{"vocab_size": 32000, "norm": "rmsnorm", "norm_eps": 1e-05, "tie_word_embeddings": false, "init_std_qkv": 0.0356, "optimizer": "adamw", "learning_rate": 0.000812, "max_grad_norm": 1.0, "schedule": "wsd", "final_lr_fraction": 0.1, "doc_mask": false}
Each number is 500 + 50 x the weight over its row's rms, rounded and kept within 0 to 999. Layers, rows and columns count from 0. Numbers have three digits each. The size before them is the row's rms in percent of the matrix's.

# layer 5 MLP gate, 1280x320, rms 0.0382, rows 818-844, columns 80-159
099:491487605590563400434431564486485504495509489464513542480481495438485570494531527456441459458564486545532542511549441479498445508502482453491536539475511490520465507487489492429450524544502525500476506474445464458519516556462515551518533483
108:540530569505507422448521565528487513506435581558557457546474516460588422357505480608550511477481442465595520491468537502456481514540496454437510559461588564469526428439539526409441496479602528501474581448442478415510555553390467515451511394
105:430436451519537576433501495358544482452530504486495513465563513559534509460518455486495440519392444467430563564487473538472485475551486490590467489491458485476459488555399501465529485557542506530546514557531526521508552526535437480492520540
144:456499535495472425574579501478538468484452402436512483484513504624552410469649568459505433517522526461528422560493472444543498523479528487560477458526437484471508527537471567523508521430520487528525517409536463529530443541552527482532399485
090:477539417471593479519570502561530413542507453321499494471463574487526477560482486514423470495392470388538570481543561422482440433437488546517537571475582535457462552493483516517472542487546611552481470403574506440566467485515489514568545525
078:461396573674520490569572446498479495507416500516478506500464509604500471527506494577540480512535498574524545541561426523512479515588457426542574487525512621508506542491453431507550589475485482595531498368530566435583549510555603542466485456
090:487449546593391467513535447435588551474543503434496437490498471611514481514448533544432518478509503520636561486535524527553483587516501476565467469470562583442527581623570547465495538401577465429540528594472515417557518541419477500520514576
111:507530589430582467438472496527501442447500566462551538470476545451415500481459660564473548423489488535522517382488546547530561444473361459552509465524422475463580510471535527468464613541539507468515552601473531503452481510523546514443540532
096:533516512444570446519496519468536509502548501524537460495447452493522503405450507523543567538575444537457407474516518453592555492596497474403442520471505478445388524546534568451493558435468514516462525475482443423576465484511533686491471525
100:521444468523475502576479490475486579544510568496514535471611444473441508516462475480506539469510440484565572561473487418527492398550491464470457493441511540437465478566491474500487480559492399478496532550429539522554577536506427500575549474
090:500497516444479408498494517505557460516515456460438530475437530532421535508463528588485533590537603482540475532499490483476530513524468538563473467434512558482505519570547504574537469519500509444432470463483504496528421611467498536454448468
087:452524502446411538524544492482546531528563509505417465500452460537513565512455513462491398516552510494511538571550612541555446518485556554525550509413484509531580447438521534501475426439502417494535576506536462545553515484447478605461489470
085:390531569494459425580502447532518629521424524504432503495515518510555485384558493480507602511529531532441452501585488506445481541537525417517567484503484523465515491526564497519537527552533504423466454481405451607452540554527465569506482407
098:521506478464454476485592441611576549600484480553549505486418517477491505463496549460477503476545491482576537547506533532605578553575375538569459536458558466481481510529478512547479493467506512579572547465490549475586524454533436461560482468
069:501481587423530570505509534485544514482525566548485519533543403591434472491434519491602464464472548481521510435503449486418420475550472541552497491377518503458499441482505504511541535572487545481428647379451509527471501542444521462438543408
102:553565444478532548565391471525480411468490545533420536408540501507425514496599519523393522492481486508588585502545452553494479491495498544376524576513500530511561463488525461618490488536456475432486397516571508516512462520432432445547489571
086:518549520402472466491432497595497351514446476464544493562586544547434555574477522395558519511513434497522464432440563490523497505561504535479551503542548435512453593566491473525501558427551516499522473444474517539554485394477592485635578538
100:478553536498536456492400509440588440483579445503575487510416551457454533473490586536458506435443602418494410491482575496485438561499440461609514416517583528411541515506434556461608565554557464451502405504550555450578542529409562565498463424
105:563574567432474487456522450495469588510496520537486440553541425577508582561571385522435568612430443534518583523458509540462524547488517444450511526408520467464513429531564551496478485439458445403439490479447517478476512452487544511570536530
090:449511508484500458417543455470390510470466461459503441531548604479584532448447526470570458497461435446483554402427378488494495507566516517578446499479457455481459480544562474509446547545521511563582504482485479490535518534515591455531477540
085:514550450421413501640551528573484550536490474574525534504527566514490607552512559379607481432497485478497537522492517560498507614553514539513642474576424441546522524386505518502457525497573481359516453497510594592491570534411570514508460424
110:443492491557515544518518543414536545417422439539435493422553470503571507453566514468498463504548507526473497421454522480541474530495556493470370487467483491576572574539433466540510512432530462560588604474519601403504568572507375503409529439
088:542596526641448517500507507443444564458481536466523513565470558468532430490513552493476452626586496431499604575482462484546528504477446481531388427548443507482432505504466487524492566492581435467528589542520427451541608542456421489550428525
098:442510522490563575528608460482517462377503470538467415466526487448491503429383503502440547467500468532481537504501552581467556494478446528472507527516444436542495478389512496554452454591483533493525491584474520409470589514524588506464549421
092:506448550512505586536569436530502566420549493548535540471484429476365451579548534434444529511469482460559496619495482505478556524501539417574588549558496522596529407505465489482529449461487471501463518509516443434471545451554530486558474481
103:424481544459450419463610553508548472542534465540536535491464513471446471533509533516516502435512500581489526446499509553494496447436471558510596528533427555582507476532547447508584492395506532469527476508553489559506572555529474443480559458
105:422537517488466588440477463485493498489593557468554522444464537402522556532540479461460402551482500652540537633446563513497490517507495496522489493492471506415481463491569485472479600464513401511621528553491446561509514460516487519478545445
# layer 5 MLP up, 1280x320, rms 0.0376, rows 818-844, columns 80-159
101:543404519571452473526474424439541464494477539513541501521563502462582470656455524428445487423474520488544484455433525550506535447513407540492488529455521528463470437611542532490479522413528467514483480489474565490518479502470460491504441653
109:532573492475563528509452469380545412558569461456501537502506528486529541527460500510534483463478516462499545559428485447539602535550481526531499455488435465452452558538474473508427546473385572601465440581379494435548424478571571511489563519
107:561495553525479574519546478536594464485520466511516450570549480544459427522445602406449538495503536472539483405483429411403562521574486533496455470471504488478436434439513427521518568604379463603523490381605480461575562442501513514401548514
137:475530533458470483530510423457527533483490447483512490471462486608565476423588478458460467528533523462609472521512453417572476514446616490495475455559511495452429545543460571524511445447462495575539528490520513554505486495563559463552404505
095:446468536564477457455628518476412536466504529531458470463580593441542381450446431561466578526504494442532451584443539619500492604593561498395472535519496481526511428488546554528449420558496468495519534578476549536468524515498494513469607451
075:479469591506418472495486522496435526574449516505502583462499473499448517484474479447524537530541483583467514482582538578508530520440563439582514541499518569530531625476445419527484557444536418556530500533477534493578432408507558493448486470
087:496462483548534569459355402454432534363465393453494528515425436528528526460565484615505497460571555566401495475493461579473503535482446485522539470565498497553528435486426497617447434559500456539476561464590566554421488548469551483543420434
110:479467499561496437527481604540515496455461470479459440496590434554456480560497532523436539446558562492503469528493457531516507460505545504504469516495555494515577530485559472471552540566524515577451469487528521545427483449583515519536476522
096:497500484548564482460473555482555534465523506527623507503455515487451447516478538543568378518523490535481420553521556376550501491543562479517492581418489505535416550492448541468504522495475415535485487421477477488486317482525481541427500521
097:578621465529512568412497568434527441374553449519497390536419581533554556497560530522485500491516460519462436485434496546383573544579531491490555543563470529498467546453556485557438512460465483503503508485489584548447419468591482479481453509
097:368491487477530420478491496544492484465466485501519440511450515597555544502475436483512439589447475484601458502496442515414434509545561439489466416482480539483542479477558466578548482594508418568455540515568522533651487503487439448535511547
091:525538522422483565476510496493475530505501555448514414502500514612503613562544424450508604573642446484578450517496568361520527552428475590482513522481431449512572474407545471532492467411510456534473501530499557543462511557558507535440498481
083:504437538563459491434467570542397549462440517435466455509440572568558603401442457532536499445402557454532493460435497517481435506431478531491533484484534513379508484467486480494495470457463564545442457541483492513563436494536445473467508451
100:437460486548494473532470477576493627511509471571574540447440560429518448411474546492518513388508545517609532428476510419526582495511432475578536480446478459508551399478488597455536546460551475558570596500561497487517464544477480438460565565
070:512458541504506475453540474430492552577445573569519525501450462569467436510524580514565542410497504471493612445468422520451561469570474433507586454523433455564507564544530578546349486494445561493540515503433584508439518512445556451547507538
102:492379446527488482524574483479557460524464471490631497467501432538428514416483436535487567515453462536439396476541502547553547499501522614527490410619490485474509500450474524548490394488505459442467385441490477514530526483486530416533486478
082:478484498393468419517512422498458409512535519461522591477404543494521514587544491498479449472437562450546455486469490506514487483493520573514522475441502546374451506550563481555466523478560546574631515432585464543498450437457475466465492546
099:338451514629453541485543484491439523548488492510468582524474474419518508473505504518496480494539409589449532561573439537501484499524548584454449640477425524599500498433511464505440491462499510492365542519455426570455500563603491556384514438
098:439475492493472476591511489558497494471480470460514499473463553470438476422442544461606513341540508492534452497537481501511564447449545543542534467623452543566508591514468466452491556579524626543579530520568448585474489507525455452503480434
092:550459446511473487465402466510511390480583515438506476536446520457513469472516432586475476492558543596462465522408506576421534494557451535524586382472437387411577435516484425469497382549441454482552420604537539492487424449531441552491532476
084:458494524446451499512492553493486514580471506518468513498523520538428528552472505482582522427566500509529481554484496478544464481447469497508531548494469540505499492455477530467566573522476601472551515424516548502534479463502505484486503542
105:544554530580464494471559515390588476436522572577375463553553561533583473489566550559500510537512582486438412585531555441505525513557593493505478461529475521508535491527436555589530497393546507511487574465543461571503489522401544486462449545
089:468461559483536447515419517557494457495426544531516475436537481415566430400445578544465442418437501434548507510485466522479473444432443507566447598484379522528563538407568599475537553502512568509520487500482524440530520567576534445540515545
095:392490458489592449531574575502516358473506525434483529574496501395480477495379507467405500489543519471477462506434606474473530483518543535493455466477445459447399507467538526489495531513462522537576492499471507440400475487433432539550474509
097:517482478546451536573543493543512503462595457502459465497495450445458474435444585523565502452528546478514614598490486473512461538577496490516499468525555425541551438499481598454483541476407400444529537520492430536468503522506448499554555448
105:552535390528523507492496538509461460533485563409551563543536505535448443484506431480521560516575492366409501456527487503449511467476437472513493513536526522484525573465424489593470462506464498428474536552494533445496542529444453442463542530
102:553488484509543520572455486583503515486461552497414514493401478576486452468541620571486532482551456429479391520489506495565461438476534520487477534380439420541501444459455503508473470521460573506497458509540438497540527515411487484497384511
# layer 5 MLP down (transposed), 1280x320, rms 0.0333, rows 818-844, columns 80-159
104:532413540548438561455494419510625448522487545480529486487564555504489546514397544408467479331434508522509472476498575591480576467541418497528525463528494485469539515533540547427484458458463502533505564496509505528534449518531538502548452611
110:441446407451573560553516485496479485498555446434495603417509465507401513542499508477507486561526508485461486507409498572556553536555468507491528423560495482496496514551528531664570521514435476434512412575573478507471463605613500499608476536
110:427507472602430471414442461404433463496505527396445498550410498459547581520528466534571526479442430631531495570493516577511547457510508484547471478471448532395580526429388506531523513476497485554557498522480477446512463547459522503464512510
115:548514471451502468537451547443534480410505426461531531434473488532501391481548478467513457491539587451511501511588536512452364551490535538522429505514581471535528558609428481521473558460577509458595468538510556499499499625513499487535390481
096:471461562535571508541376457482479548495511367475536476574541514452434402464442464461409485397583482461478531529538520505464521496497516471542402530532482540489446484490569392491519459434509422474569423472461461509548406504538552569493398529
080:470422468620454514519450416459492557530431513502515493526487517460551575594445482492571512517565453468557566437453489515539490524600478474606515490530524569476463469540416529522560515483514472570601455390524591467541503440515526522518561563
092:531492488381435479460496517469510506500563451527518473452501549397562515504463558498505398455512453572546569501536510494497548482565532496463569541502523592557517485558518530516529531479362552489535502525428484468538530500478515439538479481
114:454522525556524505504473526491456479459549515503515413532516482554524481519530650538404542425536494469443458542486488488524498530443506485510479524503486483528558487507588510435577533485539437465444481571522553526467491468458523531593487549
098:609486427506536447471511510436670427458495561568544582521485489494518413522502527522551389466508487442487456512491484446605467477579580506541496462467521481531483529503473437474460447501415466508508471453450576489469389523534477565489508526
102:480557586473455569450520568554517418486463485466438451536480501554529434446492485530580503532550465579422521526519542500432519500472488481463566506487452547566566515438541528524551510445465554446495527499523464477540440533495531472542457448
099:444453533477496406491480558549530487543447425490536527562467533557515455457552566529427502461547477532522461455505455544445426501503512550423452462461537535502456511513520452528567527484566478559492554529489470511565501498496414547502563451
090:487405521446499567558439483472573521508508528516458465406485476491470487416482496514551382532578495485536515478508544498570528479541564528399471557499483491418472466539478493418526433526519545539412470484553565375411460554491524511484491480
089:489436468499460433495471622513433493460487475467563505566545522509516491457499511517514415456517543401429492534540451533570427498457525429528498572444517400363512554479503462498536502437455512440504541540476568473483419493501513487465495495
101:472472508504503543574484348599509576577477449529607439495447529424535431528534695492457520403506524452559530495430487457589524488542413454585489514436525445533452411506447494443506515487512503440574576480513473515552469498511438460455431453
070:455396446499486425456426466498493450478559482467487530469522558430447498532631482544522568524461459515451458477456551479533573524474494453466498491561439473568542504548573477564425505436574509438585439556607504539447528456480421510487469576
107:515485538474545448481593518504468576450442481510626480523447458501457514545456409514622555544552472553476529549413507515461564573509528512511470421571529547543451553436463502476491493514533454544541497436477487517450510482572515495456457457
087:452567497531496479396472482393583526523509430469461489439512551523508550482493426466506498476453483545464457451599577499458510507408531525522385518501436522528516488534531512455548555470529529483544492492499509500496472527411430493500432464
095:523573473556557514447540540576450505516428604607467463430507468482450524505436400503534504668576449529483609549533391518371546520477606464413494600561505522520540526433528531616473436486483498447479464543537448543444506581556486467535570521
097:528547550496426477523530479478513446453497553425494416541411497560564558483488521491536527532652437585486516453477507522445547475491487479485532528562545485494579542531499430557443452465451514463504452520484460569458525419554532438448439562
093:532531468425527563424526546456448490516518473559524554531494506482456483577486565473504512551523461488522478637526413368518476518514483491525452531515488534497493505480495556456492571500478504431451558465537513442468494456463500476492488522
088:458496450408521575523431527545521504535501504516471460371558502444482542513390472450522617409490467489431519545517579489503536500494430467461566548397508549429495493437400547491446517550608491366567484461453501594528550596570556502517418496
102:494457532550525489545479491359530461430515454510484454629468478538574442468563543557432440444530540496520529514543514439530450519484505504546437506538518441525514479479379526577562541437535525459511476500444402427552440527498494511472468513
095:531577479471473460450497452498528540556529509424486489463440514562553554462520419510497490748504530451454541511491457581480584518536574472468518413443429523483434470433544501519464492517539458462497528472447427507475545510499544548490446512
097:477530482468563540551500551490500520510558422499491478597532527497489478484476490439391464453491448498534458553467505556448545459463508586514420617480482491408499541469616510434522482437532489466470431520504579445600521477504407625469532492
094:426440517473547410548512451543610505547408442533559449490531604554487563458393560553561537434537427445524507405517545501548470485461518484567474524488475394496409532505535513535498499513514513520494469474427488468601533522488474496553567499
109:528562423526502574559480500509519480467498500454566556482542510606499512528538506535432556503578448417435491475503520530496427426552524418541559460537592536443562503469492495499495480538461402670450577496559609464467543502400515544507538454
096:464504490454494550484488513516520433430500580467562493499419483571565555560534462514420513564549412553435466555521442444496480469495577505440480537485466459450492528507642479528485479408422545511537527503564514444557503400487562565484534544